Part of a small language model's weights.
Size: width 96, 2 heads of 32, MLP 256 SwiGLU, vocabulary 6059, 3.24M parameters.
Architecture: no biases in attention or MLP, exclusive self-attention, hashed n-gram embeddings, learned residual scales.
Training: a variant of Muon for these matrices, 114M tokens, 3467 steps.
Each number is 500 + 40 x the weight over its row's rms, rounded and kept within 0 to 999. Layers, rows and columns count from 0. Numbers have three digits each. The size before them is the row's rms in percent of the matrix's.

# up: layer 3 MLP up, 256x96, rms 0.251, rows 11-50, columns 48-95
# down: layer 3 MLP down (transposed), 256x96, rms 0.259, rows 11-50, columns 48-95
# gate: layer 3 MLP gate, 256x96, rms 0.236, rows 12-51, columns 48-95
up11 106:493436486462449525505442491494474485535492520565500474489522446576498546419453467489460498510474579540550457513514558500499562524495504467453467
down11 103:557526463456594521600470560477454536475459454500537433493533501520431543488559441523487463485477475474525526511483492454399467486495582541540526
gate12 108:451477564581471463524485514477515509576464513472500482561470469489551553482476549518462485492470504467524483529509420451530474434507520520482548
up12 083:454462524488499483583493485410430582406564438445495522506558508507505475466447524568518477445441454490543459479570507504510521451467423459507551
down12 098:495482512530444446432474505463420424594484502582517439522462483478530497517545452475557495519479551477473523465463516504515511408503502502496528
gate13 099:533480511521621500566477449496476480520525451482524497460508464596480437501528531457477510509525504473530538549477500524543509485496491492449552
up13 084:571419462491501446474443496504459500522532486443548483512523482545562531502444417453450548496502441494550506504585524517419499479436425471467524
down13 094:471541464482556516508564506505517526522576470458550486481495439548461482476590461488433504530512476473517566558510544476509550477549485543515448
gate14 090:427503466488485535519439523447523456529526530521473520519412529451491524589463542543533492482565539454544508558501491496485515527569501486461461
up14 100:462501527531480556439457473510501416434476535471555473433509551460454458491485527512506549499565494475532507546550546520505570395448543547485475
down14 099:492499523490502487380521471508517459532567481519469513541454502454510498546518465571518416487520541577509459472479424513453492498620486504530557
gate15 113:526492498483473480475484459445504523515526480542507496459474489497470466557547529501487468476502605595564497531594428530545549421573456483578495
up15 095:559484533522531460498549492500456513532447462511472536549528432541547490513507458521488515508455497514495545516542473493488544534500485447633487
down15 101:481541447487526529500486480487490563502466509483517395438547558520522523542525530526462468507535495529536472492537503555514453574374458526515474
gate16 105:464446476452464461500515482508493435495503510471499478513450540522397499518567500572488472548549504466461473590517492493536465512566542533467505
up16 098:526488520520552507492551479452496565466493577501489541498628456517486559542505483468461428551519550534564500453484511553548536511480515510441528
down16 103:484481548513462473474480539434491377416486428513522500474409547497456492472525505533513494437464448553461499485492554550450490520533535458537519
gate17 097:616463511481537524577460502504483526532564433469527496493544421535441579481479527501502500424440429510557482509503452462494524450449492443540552
up17 106:627476510491519524571522541520523525429501510399487568508505507470469526493407479466529510443412479522508475520439511506451558461456525472456536
down17 103:557521488526455439503539534571499497450490493518487513535476437551451527484489404446580447479404472497523445486439539464477456442514489484514475
gate18 095:522493450513449476553503506471516529483515453447503481553476447569475467430504536506488510536492484538487470487528571514499549519424467430466535
up18 100:542464476428566495507485456544464478527489468547534480495521482500531536441540495497543524573528495459526552507484487481477439472572458531560435
down18 095:522474544455608458516558533522500498532498507535579539530532538487543553509508434512501565550566454499497512501465535534487513517541542511494458
gate19 100:538521495525482534494478479423467572545499530510496489473444540521405567519456528504466502487514570493493541504470453435541491507551584462591575
up19 099:576541499528485443460474501471490547469450534443521476509465537529554537501510557509476513510488513510558415469454543464440490557498452513541478
down19 088:507494524445531534484568467502509470473443460506462437498532503478430551541513496459475481519517507443405632520489429431525429494503525519470555
gate20 109:589530494549458459499491499470533530465510444509481544450569548512507464534462504540436506547441491583458480487505637513528479541550448441511532
up20 090:459529536481464464484486480470528487493552513509479472565462534512458501474514538480517472458516444455542540502477491491500540502543549499461517
down20 105:422472532477539543489488551508486551536488552448479511559461486494440495402474557530572588520507528452558509469480450508528494522474570490531522
gate21 093:503495399479463536513451460466483497461578499488466485459504423534475483525491556410505549543508482446507494450510529463500543533431423441535457
up21 100:584460530502545512500557527467502497498485525518447463526579543489508527496483506566457514445611548469443482503529534483504502525482498478453560
down21 098:547486430465513607573545496459432505536519468524495474511574469529508414497514473478462568517433516465510445460449499443450483575510461462455520
gate22 098:485511490503490441503429524550472530513456582466516520499494441481530572469487443571519474454547565542521487588520500511439529516534528426512463
up22 107:465485484507479496491452540538501433476528478441548535520463525515504523547383479591456442480541488543508515510410545494537482457457566480541495
down22 097:463526537564486492508544401540521467538511477456547557481476556484464484536534411486454467503522516507542540481508471465460509520418538427448546
gate23 105:471517475582519479512531537548576498521449498468460507509499494514460562482500502489453458433449498485545480386418558411554480496448497438517464
up23 099:516491552446447578492492522435560472511485525496486559489444500516548486499375515433514439523561466477481510574525567514492420437525422521503510
down23 099:487546524422498575486482454459530488465514572426500479505601463485492526514472467450490424527536471504527488514518378576515448457427459501513538
gate24 101:512497504569480449488450580435486520496572562474502487547502462490462470485513423538546558531439488468526544459476394553456619532492457502532502
up24 103:525512455506546536449524448513524514574524513501514502509497473521419508486493548456510476456469514521534452554515556510505472515494509495519472
down24 103:437483478528544539531510415484468434476477418458466527482490472485427595530476577530446508452483433556475418511553559472492446537532470466436469
gate25 102:453469501539516501486417496436485531497471497443483502502515388476509537454438504485493536430459488491529536515546459558513462476442532495577468
up25 109:470523468541558529463599514475562490546495505498537434516542521498545552536487545464456464518489543496591459519445545483527453516539505461578512
down25 101:497584459592478550512522531459492460499518511475611499500458553514511515509521481516518423480523515530616487562467566517480438503511533465535550
gate26 097:449526437524520515438486506560518526529492461484426518448411522504467503451428427497462548516554455541518485589477562494524497477480518432477470
up26 099:493486480487473493470475520536478545593459478473432511517448523535470495507503434556544522534552498557452539544469531582491481511426529466463515
down26 092:488504503490473551525469496618494506540505448509449516553490575483492571539506498469506527509499509498481428507446463437516531525521374492551510
gate27 093:469507548476526531516493553448495513488515509418495463507428541525457504531507507497582431508537491449510498523412499498517481487560428485542556
up27 090:544450550562529479548575520533474510552537450485412452487504465563481439451506447489509534496533526557489563503435555543521548512544495469440543
down27 090:503461476497509456477483461451561457473491527511516510480487552471437519466523503451493494541520461442513463622527478481466582480468522569480448
gate28 088:540541453573538496619475550518461543454464512429460469464518535608467544524480502544446472528439406502508513474490537533484479491450489482523485
up28 103:423495565495493465530427501478483541501485499512534534497524483540508522510388498483529446549521487465426494479526519555447498446525515497463462
down28 103:486514581505470556545423522490498498535503399504531517447457484476531530487405512489468471554464473493480464467558519500465512472549543473437468
gate29 087:520497505552488459470588478522458490582530443483419513459416479443559537519524507534537465424552471532593467538503450500488501465560573476522483
up29 087:553500482440521520441487463514493552562465485530521555501575520501423485488506598517450484524427500516514495505552514467529490454459492525560455
down29 089:460453488500519510541470484476495465467465490515553509572454433551475462494553499474506504560511453457500516498509531571568546530505532541489514
gate30 102:500498448539487457508461441508443453465466440501606449544522539620495571479453528537504500508503490562527506539520436464558485562523458419498566
up30 114:506535531432497577468488514503522498511539511478460543541486417442532471485580587473557480470498538484464419411467535522559455479493537540533483
down30 104:499450519518452440555486454424536477450554498499504529454503492473477483448506597518495501509476537498518447442456494574541467546499551550589488
gate31 100:486455502447481489484513495470502517580499469490581427488459494542461519532477510541548515495571517478472522468487499481485462549453449485517509
up31 100:490553586451524547563474499462539442491533432519422552501507523485486502473564464520508570461491524399472455478491552442473529564534515479446525
down31 094:493588513543574471535449463494507509388466448485550541550489467445512433545445473484473517533488481458428522566449465569488499537494492523549490
gate32 108:523488512553453477518554521455476533463441598485436479470431492458498519517586535488530500502496545538467489530544506523455495472515461413519535
up32 089:484571488400611454485529527441508514517486444548553541532540514478515455452455449486478474536537491456480493503446501484571497516474524545416561
down32 095:493484505523471456490464463564474473540562453418590585521534495553484510517465537533552528487524534515488450452465489455463467553497554509447451
gate33 106:513510496517518484472507497503491539534530476566433537527447423495504573491492540494474527508470450525508498428384536472494530465553465457511501
up33 101:515547488550546476514477408515472504508491516478519518499477506473401562427447471553472534465498532517508512462475565524452460426537476547511530
down33 096:489469553431491471480494440469586520533548548527507569469479514418534523455533500528503513521544555460548476504464589430533609439470528499493434
gate34 094:525502440537498549452434471493507478428482487481545450527534545588509517470445467527447516553482504533517498489525448482544504552508471492590501
up34 105:510553473514535522543495493496461509458473465472545500484538479492451496537478491609522459435452464505503538519405501500544483560528465508505534
down34 104:534530490425551575530510510467447526476521484493465477425583555478524495505510476512519496439454495486540542561492478502560492487475452456490483
gate35 096:379531572462467492479603423492478493459519554454474488440547514560530502472503587495518467469490446511552500586472465494450530516502455501427487
up35 094:583538483462490504494444510448513434501496475476475424518478474523578530503528531473506488447496438514468467522455459436572534514499502546478555
down35 096:482443580481538543461467542451504497446497535481551535542551590462518505482441433500470505521447510473415502431612533507474535454529545490521499
gate36 109:441468525476519479524490494500493486546522461469463517447545420549528506495532573496448559452474462555451540504544505542458443465448513445524482
up36 108:414437527498474443539533513523523489508443501539537499446475489527476465479474534482483628494485545544474465558580465401450504449494545498506535
down36 107:540463589444513527518422540517527490422467539563507469516428402505497441528440434480538566511469429524497504534482496551455489479524515531480500
gate37 109:437449480531553458551494486478502509527610458543468480447503607599476534493519508435459482561466499519527452459485487505540453535553499471520578
up37 082:460496490514481500417492414491467469488487465525528536496467504417546494515451508498534498497551474407517465605463531465508519496494519521480501
down37 100:536542479520448508485529489509493504469419554464465481540499439438524491552443531528586497401572544482474541545489474527457548457504559497480420
gate38 104:553515508552488545496528514591558454492564487542503441540519485473529539510538446505446398498536527523472510493587497479415503490482487543512515
up38 092:521568520545480444496452527485475480419556545480554433541514470530468507618495526488561505454520524471437507522538480525565492474506499454495434
down38 094:518500467556490508456482503550499500584524525520490529526521527455410500474523425489543437508456458462537534490463476544485419536490411546530468
gate39 104:458482485557533492482496479445443463461484434516553547443465479471490512447479555488498545477453515587446466540474479520572490504517414571528518
up39 113:500491514554470467415459492516501498472452590566458454485531441520511448489493482511506500486453508513512451427474517541492436483512510488484510
down39 107:500496483524494510496457498518516482424487551508440512486589508470495534506455512503484504495470470467499536465438484476558501500496516581526465
gate40 098:586467552504491575447505552530522537553529513493535427459527427552487565474436480471500482449629567497486477476466535471455535526501407522514499
up40 094:500531499487570468500513449459492479504428482481506478454527567439523485481430516526492554523472403466582456573455452559528467538521595479482445
down40 094:540471463548519432446476541531500553546554491522466495532525456485545537497425532439499531453563500468506544540484484517467505543555504483537518
gate41 097:545540511545490531472483454486494500492523520517483462479557457534478462461467451499468474405534468542433450525512458525485549408497397466507496
up41 119:512445530442500502486480505501497462544505501536522477531517416471547452511522442466505542523545426581512494456515520512475496508529439511463497
down41 109:494461487405508515466520490525521526550519546507529489484533420492484481525535429488530430460547449526528503437538494523502470458568470494486561
gate42 092:571459563528514573485457463523468537538466498521459506432578576525476480470527424483489510472524469494464497483518476591472498551504508463511501
up42 096:463475529418423466532491500573480433462477474541493533489474511514495532490583515530540435523549507534535490577602525499519465460572512569518499
down42 095:464530472482468516523576470532436437482465502478537580561499435488519565528520551529525570471475499482450502455540544495506449500489496572488552
gate43 106:488444413532461544498503500435492458424510506548506522465490501470544509478450527454518558523465485549545511481509456522508582465533406534570518
up43 107:516509513513521542575556606526499552474515566498511516517529514462428418521470480452557470440534522540459424489491440520544511445479541446492471
down43 102:499537546471524502470498526509471460542467504578513556580569534470523458479530481464594478494454554491489503493499533519488524528447530514516488
gate44 097:538515486537441399480403469423515476520585484581505439453472492526545516418443498540435545564479527503520476465459448464489516469448504504523531
up44 107:546546562571528562547537571466441487523479579538409541503429471485472500488440521505518540473546522573478544536478611599431500550497547511439521
down44 104:563544452427538567474503456529506505484475555496526490535497429432518509499442486393481503495531518493500550571505582539475456497544545491465498
gate45 097:519499477488461513485424516514536390550492510564437448527468544536492585550496493472538519494587484520533513462492525523555442536505484503480462
up45 097:492483453505483542460518467486574519528467429552514526495553622504467502506479506554413483451509521483507605480475498484496508517476512485531479
down45 089:520473515505540471531404488512488456501471557481473450535494452442560494475453470493593484515497586470519422512464504502504479499480494528488511
gate46 100:482487480503611484545554506416490512518499494531534510474566577516524561488539542523416536426555456539473547546510469508399523443413453521534531
up46 102:469457477530554512481466494572429525456573509523489444460483483476476428433558494451542521507467517477439503419469469542520499506435446509479471
down46 091:530430454482562541524484468548509462481546549500497498515483519513479449523505559445463482490476548453522484478513463565486534539491469468566388
gate47 099:519526524569535548575510499464517489492537554536523507506456549437487572568481546484484486444477461513514427464467479497524470506551487538480525
up47 096:393468521490543527521452494510501477533548474491424545493525464541520500419563505507471517486500525417554545563518507487481538440440576482492503
down47 101:466520473527531490523445474548541472535505433468487455468464470504487449510536521499505548518482574545506527542536440549432504503433493451582504
gate48 089:564543495489517447567474523509504483531516492489512525524498450491491536491462451513459480508569550430506461512468480456545509474500439489465527
up48 095:543530426539474490588461487546494489460563453476493421534475445420492534480551485480453529496496548443492490492508515542522500488507469517530463
down48 101:523551512532493576457480514456513517502553448500565519541479526522485530520433430556489467440446454534511448460532526485516567505521522445497557
gate49 105:427440479534431519515528524511464450505514497552468524501466579527558541511424481497541479494565498535491526459489490539468442458474496526532507
up49 098:508494447439515473401477472463543524479544580494616475499445501474490556496518488460521458463546415538510552558460502439499517499463504493473519
down49 097:510494519522447532494435468441525481582492417469421516478510501494538437458473489494542554521537537439502483508446438406449582500515497466550489
gate50 106:502482470486466430491530491505472471491515464450467541450524517493537503538528501524473512539505468559578508456506491515499577433429489528526603
up50 105:547466499603471518473494459499441534504525537537566524484524497514529464504606463531527429536481516529500470502493445509509520424452506451499503
down50 105:521534481514491502546509519448512529538522539498500468542510545513570445474552532452529451469481474494501448525491476512546454390405478500534483
gate51 091:491451569530452438534581438473545468480572498462502520502398512554517607487513467517460547517468524484498448523584427477512513479518456476528509